python train.py --n_kv_head=2 --d_mlp=320 --vocab_size=2048 --activation="swiglu" --norm="layernorm" --norm_place="pre" --norm_eps=1e-06 --rope_base=10000.0 --attn_scale=0.125 --tie_embeddings=true --parallel_block=false --init_std_qkv=0.0573 --beta1=0.95 --decay_fraction=1.0 --batch_tokens=[16384, 32768, 65536]
Each number is 500 + 40 x the weight over its row's rms, rounded and kept within 0 to 999. Layers, rows and columns count from 0. Numbers have three digits each. The size before them is the row's rms in percent of the matrix's.

# q: layer 3 attention query, 128x128, rms 0.175, rows 60-63, columns 0-127
# k: layer 3 attention key, 128x128, rms 0.158, rows 60-63, columns 0-127
# v: layer 3 attention value, 128x128, rms 0.136, rows 0-48, columns 0-127
# o: layer 3 attention output (transposed), 128x128, rms 0.105, rows 0-47, columns 0-127
q60 111:495434526532444471509537476481470551533436470568459466466541552546498545492525564490447462541547510449536460529437501524479528519487484567472590468471526541455574541500443508477491464454506464382474498481537439536505482429544573533470443549487458529533545480493472523521548434477439493498518492577551514487542426550561517540514474493511467433517465507531477523473495461488510555539543
k60 110:484516506493541494525458499500452531496471561483489364583504526507571446434479554561470460435509505478513507524554553498549537509487501516525467467537441549461497540574491360491516474518548526504550481471452547465491490423465480495469478477533552484528548516460545489449528523583552511495502535446532424514480486529493558565511527507581484498498491499560450482472456499513529441482510
q61 098:483525502486460485575482528498498504490493443502462540494452509463511454499533473451434542413516513457467466464571551566403507545520527442528516489435449525507507497476567544448564464447505492522487581581461504519505455487523433464502487447468502494558446510520500418511418478436506489457387488533502515568481498486561494450554485474525515552497528507435508507483562443499479476459524
k61 109:494521501421441483444461459464492497472549483538493534527459457485560466489450532434500571491448516494539499459441562472429575483444493478546558494556500530563537514452502513499471554534484516477528494497536489557478538488470486555505495518528431405518411482490559439549491464529482472473510464439504534524563540551460514517599438482529454505509520450510493531496567482596513488522560
q62 091:533520497480466478462517494529551498520485481559513491456508457531462572450534503565441500557414498513535482476440439546552475482495495516489540419491558508513510433527493498533474434530480455489553546442541507491485461554472483563484501522592589535450527452469515569489503533400451512528554531515505515533468470573570503574468429494492430477534546446484455536533499469474484552521526
k62 078:565485519508481567504421478569533506437477537509435426509494535446504517499549538477546528551533529529439548552553412510494514466507476511439464560451548513504572561473534555553594464499529494485529485506528492515474455515494544483505490498521534512478514543525540543503527450537556575544504522424479488419529510510508494542435548524551501499482504506549539451568464541486381482523502
q63 105:437440426506528501529473478541516504543451427475542476462489451531542460556447493590453533426498525522503540468485461556543453480492482468461586435530572542534473456540510522545516497492524482455606523455454520591546506565532549546463512511476506488474494482523502474446443564423484571479423504573511462462542460496509496548502469527508447501522461478456486486486533525510485505455498
k63 107:479419480542507592533509517555503432528421493523412570446559481499442488560578449518534523530566513514449541561542484581429552477460511503489483566486518464485461512460479555596503419503471487494567481520558490506468487475521562511500482446492459528453522524468471534510570535459508471499546460470481547502467511520483436471493504456504479473493530505513443438541518528512509516578510
v0 106:505492564452485514523536475507455488575509541530583514500502499537483460531531505495546423466403578512513508467451522520474509479503567496510554506548579527549476524510470586500489455537485510595470534539577546481469464548465470461544523487522518498474489530600465557533471451475442515517466532531462543515432568458500525505529570521489425539472511556429529478522524525420512525488497
o0 101:457512504429451491476515499454566440427499437513474513469511602583488593453547506518515533546536518456520475558506538452537508489506465499484502479518508510525506508482481439464458526510453550546532550528495437499538557466526515476433507530531566474572418493456429450506567445482574527476514456460441549484509491558511527495434549526467542528525481497505476494566436536526458456501448
v1 101:459560539513530476522473496452518438543435521503470526527542524518588464544458491492440496521503568435502520493533509497487545462492471522447563540501521460441534580535551530522458418556479504511447499491488544413434574486563458514441473493470502497484541429511541533489442487546479480568390547484495540476495475521534462499482472434541475497493532525527484492518461530439548406546475
o1 102:457541536545559555492500529413388510433514448407432424514511508479438474430516540482490539508512444445500513482481565590527461470507464502438507514547443519538524482553467451548488495492477531505479477522451520504570468485536488468553493498514469518524549477512461551503515582397499507550499559493555525494544464463490488453470523515457544555545533526443537514456532503478534529502463
v2 096:397578440556445522463495490499485544471495512543549502538528501479487495524448496551498554525488455474504556542526434529486505511462571596519513543502522608510548572483509508507490481553475506450524532489512517567490521439523489516505470441521562472543455494518506477502484501495498435528503546402506536449594492548511477520369571480519540496463494543440509467480531457502513513453518
o2 108:534574464412526510536555481453520490499516459446517583550494463545594479507508521462470542554471559507548447493524466467536444465497438486529545577534465493530496494474477536450541438480521493512478479434505553485523482504518411530530471492554420493517494490466482478559492439434497518554453492549544541496481434438476525463540491473440448509468543450514499514543527552564557521541433
v3 107:458483498551471511509519510484508492492437510519457503566478453514508468485447481542475477481514480520451507522427439509524498549546521558515585545535536576485546537517552504529445531566420550535532417487595442420484484517509468472503538468464560474589491458420486507503462528533456524492432507436572451517537511522489551463492532485540504455528540522577513522509528428426467492506463
o3 111:507435534494487542530451527542489538543512540472510462525505529509551474499490554471535494467566508474547423509532533506553408416461569472482502565496499493525479533522464455495586469529540559488471555557492531460498508444543511528544475520498472514511562521464465546433482397539544474443481462535493537475470428459558493491504489474476479479489499493471487451469542430585468498412598
v4 118:507528549525510445498491501494547476476469472468484451485494528495519438408567500449482470557581560489444485462446544501479500482436549459489518512447476474525419467537555511508522502509528546558567428490535559499533557451492491569470454560520517519456457514527466475502502619511527495482530485558505457490547455557428497603543456541541442507510464455549489484519505459477510504562463
o4 115:564545560487521482401520477561469539512570521491464509489462498531491467505466508475501469530472500487507489558521465570483499518485522508442519489497519468475427586474505497476558482464560481449434537618497412529487486545476561523476499493482504544411521516533491493527469502480481565498563512497407514452566497537491413474429529493562499430486505473526480492414453552516558516541482
v5 106:457525515498492484420465435418542435547475504483432451523449518499470482494506457488507484540524504451434501524513457482533552584483512511544468414480468534489499535513573437562487496547436612512509449504479436545588505494470522551410503507465547464473501483438528485470469482495470503490433494479490414504543473466469508496455428510513531419523427457500511479499490442499463490512466
o5 097:562516522515509519522503512528465524533457532440526499471541522539505491508496509428509503410436477521506533511532509507543485447505528533449557457605477406494564443478484476526529459499507395463496622506466537540470552479510537495538497485501509503491528440560503449530535443534525517418491535460528468450459481475454560410578563527522497501460525525489431510424505471541515500481512
v6 096:576507440498392482424492557587482554536513489445509490439433525460510489549525550522482539502503577539531530502558504523456546474510439438504465517490519455596486478476470493557485550493534549438573598432495469450519483499480521536511483484494511523512457549500525475485454506511492492430502410497503486571492475517491495459459519579448479461558468481482500518493542469569505499560495
o6 101:465505519446552557561543432533507480562471528572456503500511543449487548445481495498476576460431468484526511443483504503430538548517475488457464526479522548518535494473528558447565493540521460446480475498486526544465504447461567530527490488484533447514445432557429492488491419543552520541502494449528519420528459483491571554483461500494533520468427485533581516521442577471539562508501
v7 107:498500534591555489568475464475447495452497572440478507506526534561477532477428408436500461506561470454491440486528548441566470507532529488522421537542413491475528542503507448549524523490495507502452449576495504453517479488448507471524455601496509501514523503488494512503552464485552465477403502503441475503494535503530500492553539486556479498375538501496519517529500543488515572452511
o7 120:542481491498436482512579510512557510441546484506539595520480489531415505591503507498474520483477511435484473401457482540517521519470432467445519472549538483453501487447448517476537518508464508562452460503474502500552512477488554522520528525565414539474481577479523479454435559515502479581476508516518569551526451450525524510574529445494509439577438508437481523499481455518482493460535
v8 090:440561475515456528515547472417465428471465462518530428469520487572504462470559493512528467509518505475482468486478452491486531465509446441480493507526509530491448472495505440463566518501532463451535463469516508527509526519564494517521497442548530475558507480490436477558553476494470352509470487503508630477493539512551430444483476460529437529522537547475464499422519510493473462406501
o8 089:550437450453539438500507509486483495437482415492468574533561489538465546549497473516513466577483507444518460498495474561466453551448494523455509495505536541634528542499501520523481533527489455559476483559517541453450451532503433525519471517523525487392469530589488491466595531511580460490536483509546395474474463534565520494516512497495502493473505455495488487472534491487479547494478
v9 102:493499449572508515389499535472523520490445521531457460512425530434485512494506499552462560449573510501458532531486428527554515488467533546490503532463434514493550538633486489505543480497498501454566528516490464496549583492540468532465481493455507484503484561448531450483478543527476525467449523475464493510587460493461469486478489467527523479534485497537523536436542435456459506590407
o9 132:510547560488493444657507477573500501523552522446451545497461514528488409474476511497553443524529526476523491472547499474506476437521497467492516479490500495465482493512564470513478496474450565500384485473504550498497487493516514492517509491524485521473479517604487541481488374470474494537422537484483461531438510547452498471577577456484536524497538514536475523480493558572447518457498
v10 100:463520478444559496433446494444554369521455514530497573495506573499574532577534482479519541524496526496488483509474533492501543546483477508509449469530451514432540488437544543458502505480477452453454548579507514507497462504520615479466490442516410448488474549485522469456540489501525488464504455458482517476519523558489451426536445446454553545505547493462475511490501457503521465528569
o10 098:516521454533538501477461492636444539545583439546637444527463458527492418508506524495464468554513512526474459476442491462496465524516531472480510488457493484519493511540507459506500541486489445555479480457473515557557498472470490527464410570477505422475517467526559508474583533490507519523553518549497477472449478462425542525506495495505541519580512459511434538494561472491472510473460
v11 104:419506562517571561487524459503521500470550514487459497504491486483498471623398394480544547452509479495513459510499523498488465501483478511528498562512473504450580532550464479474487495537519445519439491544440472449525395505386448527511456515519509502508527484508451524524502519497567437489438467501414492512502509523504474469471459476512450525477522549383485496509502455516485552490503
o11 093:423402494504452491559458516551438493499511464524501542539538471503518482519481566471430462516491464525508587435432455468558522547487426473488504498537498530442503445484495515491514606461450510560519530519474537526546561509593530467542480535488502464504456528484506459434449441462432551503517467491547519501487596504479487510431552516540515468486529481515482485578553505505549463490548
v12 082:529490522525553538533572548453510478482522480518479526555535532510451479576454509502519541446462483523544544480457450459553485523524551498463566481452427422424575488468460540456484484460490510508441537586574515516489558500477508527531450463503498524509445526520524567415476543462471507505495504527505559506472501514493430485388452442499467509524575531502538544490560516515498458587480
o12 073:417537526529470458444458497518535509484476567585451433485487446488465529544481495467527520554574528439556530505467488544528529523458543533546512539525527506521492518508482455519465503491438558566501478502533566488561486516531457506499462562516410464555509462449507478516518428479449454532483508470573512528524535430484453467515539420433560521560475408507513518472409487479514459489526
v13 112:517501462369531541522521494471597530590505520504518523532518545508494517519467465501521551486533519511537573525495482548524482511465549499463554453447496385476494438552422501500517448423492501501513510515528438527509505526478525523494482467469441464518427534504549514475524501395417524527529495498552496537468472477564535468536480457409472505543434499450484499518471474542474560536535
o13 112:464509537484499500491501509517486438452450543469496535488476478501427507503518540512473457434480509517513465387417563433516496547557497503539515486523453565561496585522530465506491504509493439557530508481495547495494543564477526482472571529519547530501495506499520459520494496556540525505561615517479466492463521513396467504455424437474488505495534414571511503491462451587544445480458
v14 108:480461593424579502481479466502569492532530480497533500531520456515503487562425437462505471560551472498551413547513472460462472537515534468561589542532528436514496525501554541533495423538545530555470484508536446476530454541463512559486533481595477535524428538528481556513493430508544484491460515497457478564459571517501547480541528518530492485461531490439498459569505504462469473503524
o14 110:497531533540502512462540592540458491496506492449506540531479620509503491548523563408448541450400540510471549491512462548487554506429531499529497523486463535478514509479483402491524507475499487536513484457536456486439543484454541418524506465448512476516454480459469492492528568504530534473486556443510525452488504477523482503478590524457438474565496443549538519527528429500600473486502
v15 106:481529533505523514441482527565469532520547515503476557461547475468457505449591526494471574474519519456432630476502549442567547540522515525538570505481480471483504427462493538485545500538529465515472489476445470539486508469552500482473494560442455522450450511533511479478478505422455560470436529455508497500531471496504483521465451501493479537568541507445578550530569500486501381474496
o15 102:527496542489454523546503449438521461466538497527559455514501513453534534368558515441509468507484527464509509511533427492483511488484554546444460510520438533538519506398482520472500430429492569548510505571517496509557501531487541503500470514522458420525529459496552510464474500506554496558558558541563521540457543487472482449491502519418567489467478519485436415531483547530482527496430
v16 107:505455470490456588450491491555495515473479509476484465489565471520474464511534518522484444574467538489520539566488485555538497502521534540512456585464515530613557493501532555503544543485556466440531506457369464489497472491542452427536528479545485568482466468542526512535501525498472508549398486516548495434508516542476519465447592485507533541498474488458464468494547513469504485422456
o16 131:582563456480463483574521534427522537465459463480484511569493448528501458462524493482476506558509483564522458491543468492467491471560577452463512460471496504485535650529545523429523550467477524513494493411523461533491512496452472563470503424524580450552553445475511513464428492485519528436465463458586532502541459497510423513531481520502545490515519481477529462495481515500482543510517
v17 101:500446498543435466519504465422483428501506462588550526474500522513488494488536528542507529474454510483547519517503500419566512555509462524483485526558573605448442518467512563483457504538496507488504499495488580524498416538448524493511466467573497444454508521491495492563488458503457540448474500481515561471492560425486521469474515493519504466451555573507535550595548503546519432488582
o17 110:536507486488480491500506557542493502575524567509533495468521467542558551491582438453462594518536492498544541491541560471517439492572448538551488584498477477527546496482511421503491477481492493492438518569507417510528526416511453503472424518459409580471482460519475469460548487448548518535453434499463477534441450524511524532487481548499461545518505533437472500543466511467457514468450
v18 100:507486499442539482399522501430565520493490535513502467590435514481432537456436524517468521482458514503521510504460445491549503528537559537453468505505484534532475576523479488548500500468472507518429487541513467495494538476485565458511561387498513503530526476449569446462509524442477508471512511454533397526516542509520517485454565536480554495570524475564483457539473436477473549456596
o18 094:452505483498495513524487572539534459490495486562433530528455470517529502454483471496487538458586515552504495484535535510508353459523533540508512543508491569494570429486495477532543532509513485542521448468494515550451497470542603502473535483510434481526455507456481537563544417485488543478446493528455532482482455487470457544547467555496402458521477474522507516444573510464417514550542
v19 105:490488500470472576486474507500495472542569472571522488530541516513482440554546531503446551486468543577534524564467575471514482571491512457493547543567592530501422408448577545475491497529490500535487511481519496497399470510532476450561537408549482501521520482541450538549442456438448559504508512552500544476513466492439453474471531478449487545555464494486508553512505522505461505492513
o19 099:523450501490437456442460519447428451541460575522459491490545465521504492503573544571478461546497520461594511467541533472481480546501481461512401509479396537566566537575503495503489432529544489458506549523459496494542543506502542448477505485512433464475515466488450521476526516515460430444526485547569501484485511534570458533494521512553550446514484521468448498580476557479462469470501
v20 121:441556497531469433451446476493528490453489585518535573506471504490597510530478502428504455531514531434517444513525502481552488491522452504509383473526487455444599562447475524493490501484510462428507461491488482427463518414499478490481487498425503472509483439380535413456498505546501505517532483469521471497537512488462531419486488433513467525506524574497458500504503495535516493480486
o20 116:576470440507460431504505523494555566464487494467556483456489505489524507495459466547489479465498514532484490538449523509512484477531522508434513471473546487552449441508520411506514563529542500559563507511470512460521517544546521527511484453532451538497575490530379521501469614468493535521448526566492502389454426523484498503537439475495516492491509530492527458568576488528525501497394
v21 107:563526531471486523476467505492462456530486498518469527529497548510483503401577530466421542496487535518448537469508506467544522574495518500471590503519522498529437502463520490519491452511473573487499536534489556539506435508537519428535578530526501483464462580504491480531476433432488517530494612521447488561486503497481439593456532568489541503588473400534487464481532548475513505507476
o21 112:416503494530532516475499523503530477514455512410442457518521525469465457437542459477529526487542473474505550593556540479557447533466513493470442525498431472500494489482491556551464479516480462478416560498540476543543523507497570530463473505499528541504463423530543566503541416567526503501584484495505576504510431480592468428551528444551432491496483512501489548526507510489498468502425
v22 109:494453464481557636498549491440522476567557539478510502509477498505517507495559383519489450537500487516518443504443547535471526480530548513531475517569474479523487459453570581495551485520535526554450459559525422491462568530518488487494555480512501440482472512484516511466501497480428485471512476525453509504468495494440453487464537455522509558575569508502546466534535548436417504455539
o22 115:518533489538434545536486442457457552452520512554483454524475599508488495575469516554523486525507595445485566491643471468525458504451516536447527497434477546538489482578524527490526525444471549494523463416460469507538500527502448469530486458513517442441571553503512493509540501586564440477483512474464448461494476494497536535499460519516483499465421534502451528501490516503490455466487
v23 108:468484531632525509477443538497460550487491490519562523482490483468508509494500528501471573456467445511509444469583399497513473469518355525498469486517468547513468509510530468525516506472538555450512567492475551522530472538492518524495478547477451482507549522444517473588554437490524473425515397523489544506558535449524451517486540551549493463422508522508501506526570500509467501483501
o23 126:568491513430475516495490518547557530498554441466534506508504547484553437535485507552456479515492501472515477457502493498551556543532450514464490525523496488564551459418431524530460468544531594560458474482509462480428526457520494538466478482523464536514490461548482564505467515513472456485493573397517475508535473481497519523426505603486496481449453475549534619515510516417467508433506
v24 107:473407408554459515515458480489481509497446499555503515508434532602454515618546521549463546484438443499474505503464519528455459530511465529476456522449537601522548500514490509447499516500537483482563551503456476497428474485556404470485524498456537444521530422496501545507502508571458478488511506491503484459566457528508448478444512455463519495450423496526482490475524473440481547487482
o24 114:551534494472476561512441576540473451491536537475510442523437443458485474510444492532554481513492477523546468482502535469530495429519384480473433484531477426552550476527456528470493536568475574525454573439508492530467452498479439508538549438476519474530557577512515400436511514462469503484504451530474536502485540539521518507523479518523479522444560505531525600531473558522476511485533
v25 104:521374412505526446528495503522601527498530545436468521467570396473545514459583510480442454506531490450436583527496509508506544576507448507544489494473464483508534483515478472476541507464488493486583516454474494530489545498538547566519483491512518523442500489446514482490524534431548531480488518430455490526525570499513520490519466484467519513515554468545503534494455499533429446513594
o25 104:467519578487486462558587526542437468484475435538503484563473498489505520461512529466481532428539422516518485555503441511506616551519543584484520531437514445523516552462533477555518513430528533532485505512461475490514420476452469496524467492533525483471472525479583509541535539513428442471502534513468513492482497466498560534530398556472523429474495472440495438461525559495483481455515
v26 097:503520547515499498523526547496479502462561452494428484482546414493437557492509464423517515538485491538488462510476561508511499430477429496505469490511552521477466514467537545499469564521520504539515467593505506491536476554476449483489443544563473535434527483527492558613475456460546507565474468585431576481455484409485526490469498524510535529457521496437537429444486550444503502448500
o26 108:456455496581493479441519477473454554487466515406551515489516481584565493586553456553474420471513503489495532525498440469417525504453520497512514531495507497482522564499455470461523481448484504585465449490423495515522562502511503505478483511499597546470555536485472415479420555500510470504490462414530460543547431575564484514488521553521471499508493484532467532531479548474525510519543
v27 106:529467464444471505416494521462505515638473410477506515488516535490518480483509519520511503462481515486450618512467407530536521515475551496508491450501543518562538470542555565455532471505489471423524510481527500571474466537509461428482543509500429424484404509469501492480472448498482518501443508446453479490505491438474481505492490469470495483558456419491490557552552494542454452450491
o27 100:460514549438494536524469414490450555509509503520569461527542488449554493441508515554502495490537555536510494547481556477484561564503434462528583493571467481474537515458543420431452496408478488509550523462483483485430569479491400473473459484562514542529550446468491519453502519500504523467569518532521503529517485473496520417566500450560497504480484531519527497497455471521434539425497
v28 116:522523463518410443511509505560475567508436535434482501495493475456524509497502536508479496477532527546460538482482513528485509455466536495506478500455492451549481501571501490495402521437483513493603502515493539537507566516487555464489463455437519562441520504514500505466443503456501536591480564488496495489469488467439570514508507501443567482602441435583500491375473499476492539525455
o28 121:468573490544600501516544484467512519510550495505420464410577543515503457488426485531488483471481492534576510502427504499539530504465530478525500471473469518468482565514453498582516521565495408444496431525472523482497508468491530553459505488597564508502488476517519426524507438495432461494450503557484511540507481599515446485542466509496468505460499588452509494503455512528418483534485
v29 111:509492556449555444479507499502465483543492490441500515537493540501547565452415430473520564517534539537446477472553549460513436504450546459447508537532526437519511538535490476506534453464536463518482518504566444486552466539455562467459553463583477500481455538463520527500490433493583496531457534476404443564507475497495551515521581527450546458543491487450475514481506480562520573471535
o29 098:526524517487496582543550451504530510542533491482530533489488508542448425489556514544459555429509546501557509441512496517482506458433469467539622464494466531440476417436507482503549472460495448527539442534516525521456521456467584449532463473455457536470426467489531543463500506525467563500578526515473525461460470512496425502522480499542451563552499487509473476567541519493529472587473
v30 098:434563564467555505488503523405561517507513525512564454551416547494508488503406483424519456435425523540509480506439455540503546506463466534489447458514436513431515490499419477471537520464406474529500521542450424511521514529480534514461508524450527493535482508409528483479459515484450513402504541495450525487509479528500510520413441512502500481478504554479475497524446467492491514506563
o30 106:554467477524504468506503502572492465518493514515533537484453461530501515446555495610510534502562500454407531514462495422522451446550486507500558521527474506524598490468554543504439525452525511476519488500491617529498554533548475459484544528517537498493533544483422528480478462551507567456485455540449502495448550396420495494563510505433464469500477481468521501447436488473458463503495
v31 102:487472522533546512484440514476498498519495515536502512542522515551519462497524522554480451511546485428449474523486497496534504545487437531577492481514418468470516464520551456516489479513496462502538524463378510470518453464530569448430524535504490507565501511367523416555483520485438508462484562509449561518521547488532461487478441400556491561447498516469468509594418477509509506512491
o31 110:545499473525407477537475552516544514517603532537538521459494470453505457447499464493502484549508524510522501535475507497613531511498488500471527521476478518457526590499528496447444515441468413465475515543519531471562530490469487507514515442512553601486460489540480577494489530511504509522547522487494509410493524502427535513504461524395491384536515519429446517478515463493523423456519
v32 097:500468537478508536516552430504408496532533474521549519445575468499503498494596504530492502489518408514413508540534588426476513519495452524469527526501466517529458493488483502515467507527552500492477578445476550595549492559509534464488561563521489504478527571492525551504537443446439495539490536490500563511396539478465458519497561520517560421476482471486494432469547503489508450494493
o32 105:527491531547498552513490535465491496497486504462496499485521484466570512519490487469531526569481545529494567534534445559486456488515561495590512518523576475588507497485457553485454522457515417489524494542469460462486487405453523540522568429464523418503474467476537528467529435532489429501555506462508484566489528481506541540464478451489459577480517538411437567483540540453502462465414
v33 114:516513477500524515445478461487501463489551530508472481509500497500558562392550510486420509469519540461547503528490485511557553544500525468510507449531467496426406528443477498534527446556567496487440473464420495530542451492544535451503505542534466464382517551498579483535552453459537518507540539486485506451497546439473454554513474446556537518524514450475472522538506604537490508460546
o33 131:495554471496454474488518528484504585443453483525521504452461532462483468511521496478519480527514431465386498477573464464440474530474494558595475539489456516495539478510504512524493488404553482528464519521568527574534528507476480544523446473432479492517489540564489469581518536495539513524484545516546525451470516574518500446530516517567445534462585570466465485531454456485507407442496
v34 112:565485512484475455490550426476489493557538494480457473487465513528536574479517580448418511488528513507521499508607458488523576574515547467471546497507488432547411505535508506494458472469537450496504497475502469549548436522471589494509517514454420517489462526471550489496531480480456579497460556457520471461513504495496582519571475476490576469576490474575524503530475539438479550473516
o34 114:511495513500477509487442558503550427526507470517486528488463530517500441499520550498504511437487426504477525495454498431489412523464515541523511588440504509563562498476461484552507475557514414461504463515589515459433511550452541517500450441442557483541529449532565517533481544472573488555475495531477549521580524530449485440576454480523476510520450574465470535475466499506466483416495
v35 105:541424494530469489515485516512534416550466491510454515556473592556528434495524501489447487547491478499489448486454567542538445566494573511496504514459552454627502443542542484488580514519538459503518495490563545459494518533460420460472517497553471578541485454456505552522486517441409474484531534488442510472482531434580525487490510499495511565503452475483525458487492521473524544470475
o35 101:501527514470468551439544540468516534483520468466500499469502464543466506634516494539535459456492438521535536502568563430528568583492531429476486619495461422497493581495466470500525558462442501433526505508519444524524444457524541450516555470500473521535481588517504504450527497503542508492531496544503476443536484547423434506520520467445492452504523471556498495486470478457456483481505
v36 099:494511489530486494529470494488483471431469426487539489499516469469604475455470465407443587452481511496566508434564479536452493491514512437484519478514453491409439523443485493508496483434462526504426555491572511455544490466483581480516500501462448497501494490471517512582454487569549524532490526564471457413511481487449547556603476490513498505519479490460466513502457511544451550521461
o36 107:472503419532535510516479522471521475512507536553486513555490515535497431527463575514528525469500501504514423478525437491506505519512591564551506456569501461524491469566500522514462477546497502452557467540516493543496467475527481459465369516513452535506482450501477620442435533465533486444481526480515595503588521444477497470492591476519500467438506529475474546519423471527502469486462
v37 104:483489467497512444494489486558489559538513474533461544518465449500448563473507570498540566453450489520530492496552428481476494541543501478513520429546439468432576544441398525473507472454513469502498538497589458547469510532463542525475539462430410480498429498396522477535467511541524474529528553448524520519546485533515498503458448456438519510534574552487554515465475471496470533534528
o37 102:499472506428506534493533542521626444486481548516495498488434434506540500550509493471498549432543527465543471488449469471525537531444589522613516478539514526511502441443501456495458556489472534473484501411487558452543453464494450481491470476486574491510598525576542520523513484461499530508509464578473511464474507485478509442505507537417516495468451466537462483557546524505456525516548
v38 099:477530511463548523500509487483477502460523555513546558500547570550481473479455527484503537520521488408446564521514592391503509475506534453537492530540469470495454447478464509441486494496497533512435488526442517449494458474525485442365432555559518529479552399553487437526451571489476486514512546502471515517465500494518493498452478421542486560541541459481503491512492483432540463509539
o38 101:471572421535486464527526522459522528486550430482494473503539413419439491512537505495453620497528529407468509523496520471459531442484522574503479504417463520498447555468453521483468498538439477502479505591515484484507533461577500519574511449479448533500450534512483501435517497516493522475511479495505499510509515528495573458494473563478547477582513477510447494533514565579548484564466
v39 112:487520506518533434468492491483523443470501508510613500480538503540522537470420488512557463473504516504518430465505438473543450413442432495529461483598514525499507497480534492564504440574465529491445479474479495448483564529569501524562561476555559516481545511518497505498588478459544481539440420487523556516496466516473463460566566495467490470520531492497503514494534506560465494405561
o39 110:510481524565490551549513480451474513459487466488466535523484554505457496507568444493479464537504524482456417433502491555447515485562484482530484558435557489503593511452483405595494559479568509489531477462533525528522474532555496487525492536524466463481502412486540437517469500564453501417465545487432494428514511458584485491515494506533565554524489519482515502523576465458466469548451
v40 101:509545543565553526556550484507488558516522460532502529494445494514458491580510513425528531466505518520408448522528533525474441519442476525515547513407523513438481467527495481522517544519520511558475503483525514501543518525447500467508487486475590528457515512553514604454473455434445540492458515525454540486443494469489540506480492489479511453502527526494545450449509487392594539610447
o40 099:532433486464575468516479511527595548505463519441436497465503530542540439471578494560557516517520504445542528480481419475477493409498493509478469489531498451490463549520442463514454528479536544539517538545464470569485498519469576524509550490486491467601456459527503406477563476488505498570518520478515440468533577540433483518464465477460451534552423516515498529503478502546492446479515
v41 102:516461451520592496519488518527469496499533476568588456496527410542551556527434555451544519549492517495487494486540526487472551484438474491462424551560529525483444452474533509551498553460542502488489506459513532515548490585506458482534475404472566474559527506509542574508468524516499545544525458526516534477551450485436545560574487506461480490546476532484436454510561456470552518512541
o41 109:522506474467458466524468470532582510505428426492485480459518490554483413503582443502489455487510579469558380442526488528477472493546524489507571537474522395528498489561447457541542498494484455494520543518536508524504459438480491491541530496515494482482489502443472555534493542551519492515554454513483525504465564536545513488427468523484501509454488566495597577472447511437550539463513
v42 098:528501479506581448404422521506488454500503522553405479504498525506429557462526556521453507542544496465467479480502515418489432512530504509561465477513439510563527452488602445539564442491496481489539506488510494480518557486522482426452480496502468467526536456463500461469495510571577516476536530510435511464557487497433472483536538525451535546479430419543466524466526426510478466517501
o42 095:475518498444479459551513493509497526557517526544497475457409506481485422601529574543511481502486566489525446528502513605462530476530498516460500515534431493438515450471531468523450483464436417449471538445547512522517515503477590480447576465497513533479511498472532515488528525450449502445525487498524449445513451574540563520543493514496550425558536522482464508459528518487416495453539
v43 107:453554484508487525449444574441497452522464525542499488540462511469431516475544495520424444535523482507421440436471471558490425568435470583503525437451533516523480447496529495465486479561465430543500515482428480488456516422552532490479527517546545530544547432477451463489486522493479499435513553457459534491585485519553519500436511472502528544480467502497548447441464479451478503536480
o43 115:514437504504495565487427427508537459503535501436475527528415555533539477465512431540561511529494450488540543562476461453516542434530473535433474517391518511537509537481499460532524453513526490460525481478532516514542501508494493542472540452585531464452474515455521481471530477519503568510510551500520459482456482558444487466550456551493485464534587538517383515529569461445534490544531
v44 109:467579441544529537429453518417564487428463518511520462535468549507459484596474490506524454546565422403456568457502459533564477504502530543513460488522458542473524504526514458540435506518489545404506525482489498476497533433535430554468523498494541533593551445496492467456531519502445467468492446513528492531567486519521472527473431443480523547504493512529461493511475477546510479513498
o44 125:536542482517463467456440487520560455525507544472518452556435435488474526480427435475504541513471520509482469496542478492549474539542508439463533489543513509431556489527495481540483487482497512513490546620556591434473425479505510535510503494560506484527462485421449493520547492549482471494443548488546438522463521444527496458536472495543550435525510501536545558472625440498536503471452
v45 109:514471529463470510545484457513500526483492467522600522501561420535476467513518581565543538541497503536537559554564503472476519492464421521505507512544487529469486473557512537449448491540485515477532515432518523515539484501559539412509530440538504472551563517516460516580476412526479557494611520502492522529512495536516439475538554448465554543487461491485464555478447574543519493454568
o45 107:475482532532528479486517555442422496583544534472457507549559444461511551489546490532503429507503528385545462547466475505522435535518517484488515433420473477534497507547513503430513434471493505499557536495542508605495512445451440510486491468454544498507459460522501506498484549506514486459504546547475501515462534551530547567487491506510523511579559400441512530513543491433463455505434
v46 100:469489521504518485568519469475381473495477463484589510497553464557545488452588485520547456516519452532537421401391528494443457428435494492495458480510464500486483482456529506470526520521517495516478465481468543515483476517480546493508517570549533490453511572543480526531488490548550490421500431553428566494494480504479469498506502471539461467411503546447492461491576510538526502496524
o46 103:548477539568532515527483425531487554492511486597513518399546475530482475567509441467489468581494503502515484547492490614514472448546464478534495504487498531492447497495523503452527508494510547502521470516473439446531519506451427469482404448529574518496481494549533400443515574561527548525518523478499542443500576480529539488483514496514494496489505465531484528491411479414498463502449
v47 111:517418459504444466478565516453540509539508466521478502493504487476529514431472455554430507532537532424529481500441476550530451449535526456534541470480530499441554488625480457539551467567491530473473469477567479428490469472492500495503532528481469446500485526454489483499590472562530508523415482492534491467532554475522497476581566506497451505417528539428523500473539475515445557558503
o47 099:466475626509515504536409415517531501477487443493496545477477537502515487538499510455495481455487498620476471488536438506470543485509444501522442472536523531544476526484550470541525492441443526540547542509544488565531532481514520474526489423558465560529467567552535551500482482461451422459432476516463483515470376489523544543502490493471504464500497487522514493496490481583524478422529
v48 101:512528551559590451466492423559479535506450496467562499485490420521446463489427534507569540476489523492516418518516469499509549384479427497475406480488473496435467535534447456521507498477461494534551510511531488517490509491512508509558444495430521456522470539511480477574549487481452484441500479451476566584494482496512471511486455537474461482508553540442488517555463455475561554475554